config.yaml
activation: "gelu"
norm_eps: 1e-05
init_std_qkv: 0.0625
init_std_o: 0.014
beta2: 0.98
decay_shape: "linear"
Each number is 128 + 32 x the weight over its row's rms, rounded and kept within 0 to 255. Layers, rows and columns count from 0. Numbers have three digits each. The size before them is the row's rms in percent of the matrix's.

# layer 6 MLP up, 256x64, rms 0.143, rows 251-255, columns 0-63
101:141158102099119160124087056145048112154154146120118117059124158124110108153112111100162083143123157170162184134109058139149098136170124119134114116130117115136141196135070089165130119170194146
111:106146136177176110182168071090133111105138143181104137163108137127115119158176121089169186119168147123116125091209120059107137114154143193161143112106090135149111108115150099080132103163123180
087:133170140133131125139080172116130116143092098065131122177112150061108152157127154103172171092140111104171068078114111064158102143147118092147128144185097076150119151112163138140127149076099056
086:165145173138150124156174113137141102084183084141125072150080184177138104164127080151107134083127176153128167097080149088119144104125158153103069134131156149139164109054106088113133145114072109
079:103124160122106149086137146132099143136113138114137030162173151146143145144164054080118157100134129114084171192154120177125176150101102149131108128157135222168147113114141097096111152166095129
# layer 6 MLP down (transposed), 256x64, rms 0.13, rows 251-255, columns 0-63
101:138134139118112156123140152090144177130141105121160154097184103108056078067089108158121104126087071070138109089112157100166123086172185155169095151122160063106160137082141094150117131108100129
096:163150167092164140069146116122135150152176125120135154145139067101122124142131196114143128103158102171095126135139132149113122153129115074207146150086175116172112101152057053115067153111101149
099:146093071096171097090086131130148157085119086140144111136100151125134125076160067104106105149073085182080123095081142086157165129114143127146157129163084177151121131161107191122099118136172071
089:153107160092144115103114185113095151121091175130118165076145125097131118150198188039174128148103145102093164135194110120124117141130070144155139092173138124088161149146123133170165154123181131
089:073104059118157147189095143152115104107085126103107152124107099115084069105092144142094153173170137140179109154077078111121095107165122156091177119175149137135100118204159174120118108098123147